From a checkpoint of a small transformer trained on Wikipedia: width 256.
Each number is 128 + 32 x the weight over its row's rms, rounded and kept within 0 to 255. Layers, rows and columns count from 0. The size above them is the row's rms in percent of the matrix's.

# layer 7 attention query, 256x256, rms 0.111, rows 150-174, columns 128-191
size [ 92  90  95  90 102  88  95  87  92  81  93  84  78  83  88  88  85  99 102  90  88  78  82  84  80]
[[210 139 183 139 157 104  96 102  63 124 163 131  62 105 174  93 128 135 151  72 146 118 151 150 191  80 139 108 138 123 127 128 116 133 102 163 119  87 115 107 221  91 172 103 132 115 145 150 137  91 211 131  89 173  93  95 168  70 131 102  54 114 122  71]
 [107 151  81 157 111  91 143 177  79 157 123 116 138  19 116  93 161 139 139 136 110 141 128 133 137 154 136 117 101 198 110 135 195 131 143 134 131 150 139 142 118 127 115 134 127 118 138 133  99 186 138 115 140 114 109 137 136 151 117 131 132 185 118 189]
 [106 141 117 119 106 137 187 130 120 137  91  96  84 103 122 107 148  88  70 194 138 131 108 129 164 180  92 174 162 101 117  81 145 100 157 155  97 166  68  91 136 126 103 124 158 197 146 109 169 108 110 174 155 115 148  90 116  98 140  53 143  83  52 110]
 [161 104 122 117 172 114 151 106 127  93 142  64 128  90 130 163 206  50 128 146 138 134 169 182 132 142  93 145  99 144 107 113  62 122 151 132 110 147  66 120 165 119 182 135 132 118 134 122 152 145 212  99 165 131 137 107  83 143 112 111 163 147  75  94]
 [165 113 119 115  54 173 132 116 116 101  89 116 172 169 150 103 111 146 143  73 118 123 160 105 181 145 119 151  86 132 105 148 120 101 138 171 143 172 120 152 130 138 141  64 116 143 123 171 163 123 137 137 170  80 106  83  95 122 149 132  98 165 161  99]
 [191 111 132 105 117 162 187 119  92 134 175 136 153 105 167 109 128 142 105 214 122 153 135 137 176 157 113 101  90 120 103 210  79 145 122 134 107 127 155  76  91 151 119 155 132 141 177  85 113 110 190 124 168  80  42 106  73 115 137  72 132 169 112 151]
 [152 125 132 178 176 118  19 105 111  86  76 141 121 158 148 186 112 214 154 124 119 168 124 128 137 118 119 137  92 118 207 131 186 116 103 112 107 109 111 106 117 116 139 117 130 156 123  78 153 141 140 201 166 142 176 175 138 159 170 153 116 142 149 124]
 [159 164 160 138 113 168 105 179 105 148 100 141  94 184 120 135 114 184 145  95  77 138  84 146  67  90 174  85 146  79 159 168 189 143 142 132 100 114 112 167 161  96 160 116 124 123 129 178 133 119 106 127  98 114  96 164 168 105 151 155 150 147 138  88]
 [138 169 110  88 106 143 151 135 167  73 114 136 166 173 159 111 143 122 133 145 130 131  49 131 183 139 113 172 103 104 159 139 144 172  80 107 117 157  97 138 127 123 165  99  89 133  88 138 119  87 144 157 181 107 111 119 134  62 112 106 131 167  88 123]
 [137 141 153 104  68 114 108 167 208 134 169 104  86 108  76 115 117 188 110 151 155 140 122 164 118 140 165 161 144 134 111 108  82 128 207 145 126 186 119 111  90 135 169  88 211 119 105 150 152 238 108 137 103 132 134 122 116 104 142 124 153 137  97 121]
 [176 141 113 167 122  75 110 162 118 131 115 113 137 125 174 172 159  83 102 134 150 130 106 176 133 132  40 144  89  88 156 119 123 127  87 111 103 118 163 225 150  99 142  85 154 110  86 143 187 186 101 114 168  90 160  78 164 108 132 151 112  94 150 150]
 [115 134  79 130  85 133 121 136 141 100 153 136 129 132 133 153 174 116  67 104 161 104 109 140 132  87  79 173 149  80  94 156 134 132  96 112 102 102 164 154 180 156  91 130 144 150 132 148 161 134 119  89 189 103 201 104 194 110  99 176 171 106  89 120]
 [102  92  99 141 141  97 109 127 103  86 137 120 138 160 151  86 114  83 129 103 122 131 172  84 121 106 180 156 185 137  67 155 186 150 176 197 159 188 106  45  79 121  78 113 106 171 203 118  96 117 185 127 154 124 144 168 114 119 172 100 114 103  96 167]
 [141 145 107 137 139 123 142 150 130  99 116  78  93 109  79 135 101  93 124 123 165  97  91 107 119  45  80 201 159 123 158 142  99 114  78 206 166 131 115 100 119 118 102 126 126  97  96 157 173 146 123  87 135 158 115 168 206  80 134 127 167 147 160  96]
 [160  70 154 119  55 136 119  64 136  82 164 188 144 117 175 108 104 123 120 117 112 109 176 167 203 123 176 125  95 154 161 156 181 125 201  84 103 164 103 119 102 168  94 116  87 121 137 216 132 120  90 136 187 107 141 124  96 150 161  78 114  97 148 137]
 [100 174 135 108 165 163 134 161  94 179  93 150 116 184 166 154  84 128 150 127  69 157 151 105 134 116 173 101 129 127 147  72 153 135 103  79 107 189 111  51 208 116 130 114 136 190 125 141  95 158 132 174 193 181 196 141 149 155 188 129  56  77 141 123]
 [154 116 114 154 121 135 151 161  47 137 121 160 167 125 117 114 182 128 106 142 129  76 162 129 178  60 122 144 163 121 189 111 109 111 127  63  85  98 102 101 146 200 162 188 140 126 136 155 172 148 158 108 104 162  87 131 123 130  77 172 141 108 104  88]
 [108  98 119 158 171 119 151 118 160 156 144 146  80 106 137 147  86 137 100  73 146 176 153 150 123 107  91  90 175 136 116  98  74 114 157 134 163 113  91 122 153 105 149 137 122 181  61 126 174 124 149 156 132 111  88 166  90 103 154 134 145 116 134 136]
 [122 166 165 105 100 140 123 153 136 106 191 163 144  75  91 159 164 106 130 129 130 111 139  72 116 124 148 128 161  85 110  81  97 137 133 128 119 101  94 149 114 107  82 120 134 107 133 104 136 101 153  84 153 120 127  99 141 142 210 149 127  66 151 110]
 [ 58  62 195 100 187  99 102 141 139 118 112 129  87  98 136 158 140 133 123  86 110 117 124 164 135 158  84 130 160 143 160  84 109 112 149 111 114  99 133 194 194 148 153 163 148  99 139 104 129 107 177 119  83 175 165 156 118  70 170 108 209 158 110 121]
 [109 154  85 172 129 141 148 129 107 120 154 168 106  79 113 135  89  91 158  71 170 106 130 118 125 134 136 148  97 174  74  82 139 145 157  41 180 137  84 158  95 100 144  50 104  96 143 154 110 123  99 124 119 164 166 116 178  77 113  49 138  73 127 124]
 [149  87 152 111 167 135 153 113 175  95 108 162 124 142 108 165 147 130 104 130 170 146 158 111 189  58 126  99 117  96  87  74 147 153 113 141 117 104 142 177 144 108 148 151 150 182 113 144 180  97 140 141  43 188 142 172  79 142 159 137 136  83 102 110]
 [140  92 127 144  84 105 106 131 130 145 112 124 171 136  74 171 159 116  85 134 147 128 148 137 104  84 100 181  93 202 119 134 115 134 107 125 103 111 112 194 137  78  99 136 133 130 122 136 114 138 136 162 138 143 124 119 146 104  92 144 165 149 138 147]
 [157 116  98 132 165 100 146  94  93 144 112 135 144 131 127 102 154  80 182 111 147 145 219  96 143 134 108  97 128 123  94  73 172  71 142 147 128 114  85 153 137 123 176 113 146 129  92  95 155 132 100 147 122 147 105 100 124 111 103 108 109 104 122 131]
 [190 106 110 204 108 155 145 153 184  39 127 162 123 117  90 155 157 146 146 132 109  91 103 141 147 151 167 145 161  67 154 104 132 102 101  75 150 161 122 140 137 144 155 181 108  94 130 162 109 157  88  93 159 135 189 117 135 155 181 118 186 129 130  90]]
# layer 7 attention key, 256x256, rms 0.111, rows 150-173, columns 128-191
size [ 79  67  69  68  68  60  71  67  64  69  63  67  67  65  68  64  73  66  69  66  75  61  68  64]
[[111  87 132  89 147 133 144 129 108 129  85  88 147 126 183 171 203 119 126 121  95 160 225 104 126 181 161 125 124 187 125 119 115 110 157 130 143 149  78 107 134 131 141 130  60 128 136  65  98 167  63 153 121 110 106 102  96 143 154 114 194 118 110 168]
 [155  68 106  81 104 143 109 142 114 157 180 140 125 196 131 102 143 113 145 197 115 111 154 133  95 120  53  81  80  70 104  84  97 128 157 120 140 144 127 139 156 112 115 111 102 152 221  98 150 143  98 169  94 170  96 196 127 138 148 188 108  79 180 144]
 [153 107 159 120 120 118  65  53 103  98 134 116 172 147 118 174 139 148  92 134 160 125 150 164 152 105 140 108 145 133 119 179 165 183 125 123 128 135 220 142 161 138 121 105 172 109 107 127 103 156 128  67  95 113  68 142 210 163  88 143 132  85 226  74]
 [ 97 130 128 184 138  85  90 167 100 165  58 129 142 115 101  98 114 135 146 125 106 139 147  75  82 148 136  77 106 147 166  77 122 155 133 130 121  72 144 146 130 147 123 152 135  78 108 183  61 101  95  74 151  84 119 131 123 100  84  88 154  94 150  76]
 [128 168 134 179 146 133 147  76 170 129 136 140 175  91 114 139 134  84  90 170 176 140  75 140  90 149 149 155 161 109 134 143 112  90 110  94 155  95 152  99  69 142 114  95 121 175 129 118 147 163 137 109 118 158 175 129 144 111  94  53 165 132  80 161]
 [124 139 121 125 141 117 120 152 135 136 108 147 114 106  86  99 115  92 116 164 136 131 132 105  87 126 171 138 135 117  63  63 138 153 122 171 132 131  98 148 138  86 104  94 151 140  87 153 115 122 180 100 158  85 216 164 176 203 117  99 153 146 198 143]
 [ 73 143 128 141 107 160 108 129 124 130 131 223 137 162  96 131 173  93 188 149  99  97 120 113  99 131 114 167 146 128 105 132 154 102 150 130 133 146 136 148 118 118  97 123 118  54 188 198 129 103 142 126 176  64  83 164 149 164  96 159 118 149 132 157]
 [129  47 142  96 136 167 152 105 165  78 131 149 129 153 134 184 139 132 114 103 122 123 163  85 122 147  98 137 104 117 144 109 124 176 112 156 106 145 142 124  64  92 144 130  90 146 154  79 144 124 147 177  94 120 146 104 136 124 120 113  87 171 110 129]
 [114 142  98  96 152 127 138  86  71 155 150 157 181 147 106  97 110 174 107 125 119 118 111 130 110 155 136 138  94 162 110  80 113 118 169 143 115 108 135 125  84 211  99 113 134 128 129  82 170 176 139 174 130  98 157 170 128 131 159 134 105 104 109 113]
 [116  76 135 118 136 107 150 131 103  76  98 153  63 189 140 153 180  83 186 185 124 131 168 146 113 151  36 106 123 184  98 162 136 126 163 123 145  95 143 182 131  98 100 109 131 158 142 146 149 152 146 180 125 110 110 167 154 155 118 178 127 105 169 103]
 [ 79 118 195 132 125 150 154 133 191 155 126 141 124 116  82  86 138 128  94 155 163 107  87  97 111  79 126 114 131 126 139  91 100 108 126 103 112 133 147 160 125 148  99 144 143 136 178 132 121 127  93 125  68 103  76 103 139  69 118 110 169 155 145 117]
 [110  38 125 104 179 159 187 153 132 133 140 146 145 164 142 141 119  76 101 100 133 129 148 146 112 142  69 171 119 151 134  77 123 153 118 120  98 183  40 121 124 178 158 115 104  92  85 144 137 136 118 149 116 114 139  87  99 178 163  84 153 130 190  50]
 [149 148  91  77  47 125 143 138 116 165 113  95 157  69 160 131 140 108 149  87  32 119 103 136 116 107 123 175 162  99 133 128 145 124 116 115 149  77 159 149 141 131 162  98 115  79 122 150  81 128 112 140  98  87 192 103 173 169  66 123 157 120 161 146]
 [139 108 198 171 178  74 102 121 166 144 131 116 115 138 172 132 203  48 152  77 137 146 133 151 192 114 160  61  98 111 150 116 131  69 127 124 123 183 138 142  53 111 161 133 142 136 144 169 120 117 136 118 151  50 139 101  92 145 102  90  86 196 138  58]
 [170 186  52 167 154 150 102 155 118 143 111 175 111 144 187 137 152 112 139  81  86  80  58 117  75 162 128 149 138 161 144 184 178 145 137 109 144  87 183 167 141 146 153 109 134 115  67  82 105 148  72 113  88 105  84 174 132 175 111 135 150  92  98 164]
 [104  79 121 116 135 104 122 112 124 124 158  70 125  76 130 139 113 135 119  81 127 149 125  98 128 137 115 145 188  77 144 181  89 169 103 133 106 112  49 102 117 167  66 145  91 124  89 103 120 147 144 129 134 115  98  95  99 140 127 138 149 188  94 130]
 [ 88 190 175 134 159 176 134 147 101 104 139  89 135 161 125 145 105 185 102  82 196  95  85 136 109 139 104 141  96 119 149 109 125 145 187 197 152 137 179 148 158  91 126 140 121 141  86 125 147  63 143  73  73 149  87 165 109 116 189 154 124 147 150 119]
 [153 142  87 107 126  86 103 167  96 158 177 122  90 112  98 164 123  35 130 100 123 133 167 155 121 127 153  92 106 132 146 128 135 171 178 145  90 115 148 165 113 140 142 100 176 108 136 134 124 142 145 153 149 167  88 115  63 123 171 101 116 121 127 150]
 [117 111  97  68 138 171 140 106 148 181 108 123 117 122 166 135 157  67 213 145 139  95  99 100 112 127  64 127  93 156  93 118 134  94 142  78  71 116 149 163 114 135 163 156 160 139  98 139 125 100 142 159  90  90 190 143  99 165 118 150 141 120 109 106]
 [138 177 117 112  81  60 132 131 142 170  87 185 111 121 121  97 141 115 123 164  79 142 161 112 152  51  89 136 132 104 143 117 141 104 121 142 108 154 108 147 131 161 120  97 117 110 175 152  67 136 133  78 133  81 138 113 143 114 184 192 122 118  85 141]
 [132 145 124 123  50 101 115 105 102 161 170 118  79 110 161 118 156 153  86  59 116 174 130 160 104 100 120  88 118  90 130 182 153 142 129 179 129  74 185 186 124  96 115 150 116 118 106 155 149 131 131 143 129  98  91 118 136 121 125 188  90 149 152 103]
 [101 133 107 177  86  98  92 135 147 139 129 114 140 147 159 165 135 101 145 155  92 146 143 110  77 151 115 151 157 180 155 182  93 136 166 121  98 164  67 197 106 160 135 132 122  83 120 140 143 155  96 117 153 113 150  69 118  93 142 167 144 133 141 160]
 [137  93 166  75 137 137 120 109 163 125  97 166 123  81 167 124 132 143  85 115 121  97 164 134 136 179  96  70 100 174 153 144 101 129 147 123  65 138 193  95 164 139 113 104 125 140  68 138 159 131 115 167 130 123 120 111 101 155 152 161 136 104 133  98]
 [122 169 108 173  49 143 135 132 133 150 122  99 113  77 105 128 160 153  81 117 102  87 111  87 112 125  99  55 155 113 152 217 108 189 154  87 134  96 116 123 164  90 123 137 122 107 157  87 111 153 122  38  93 171 112 137 180  95  40 123 138  78 141 124]]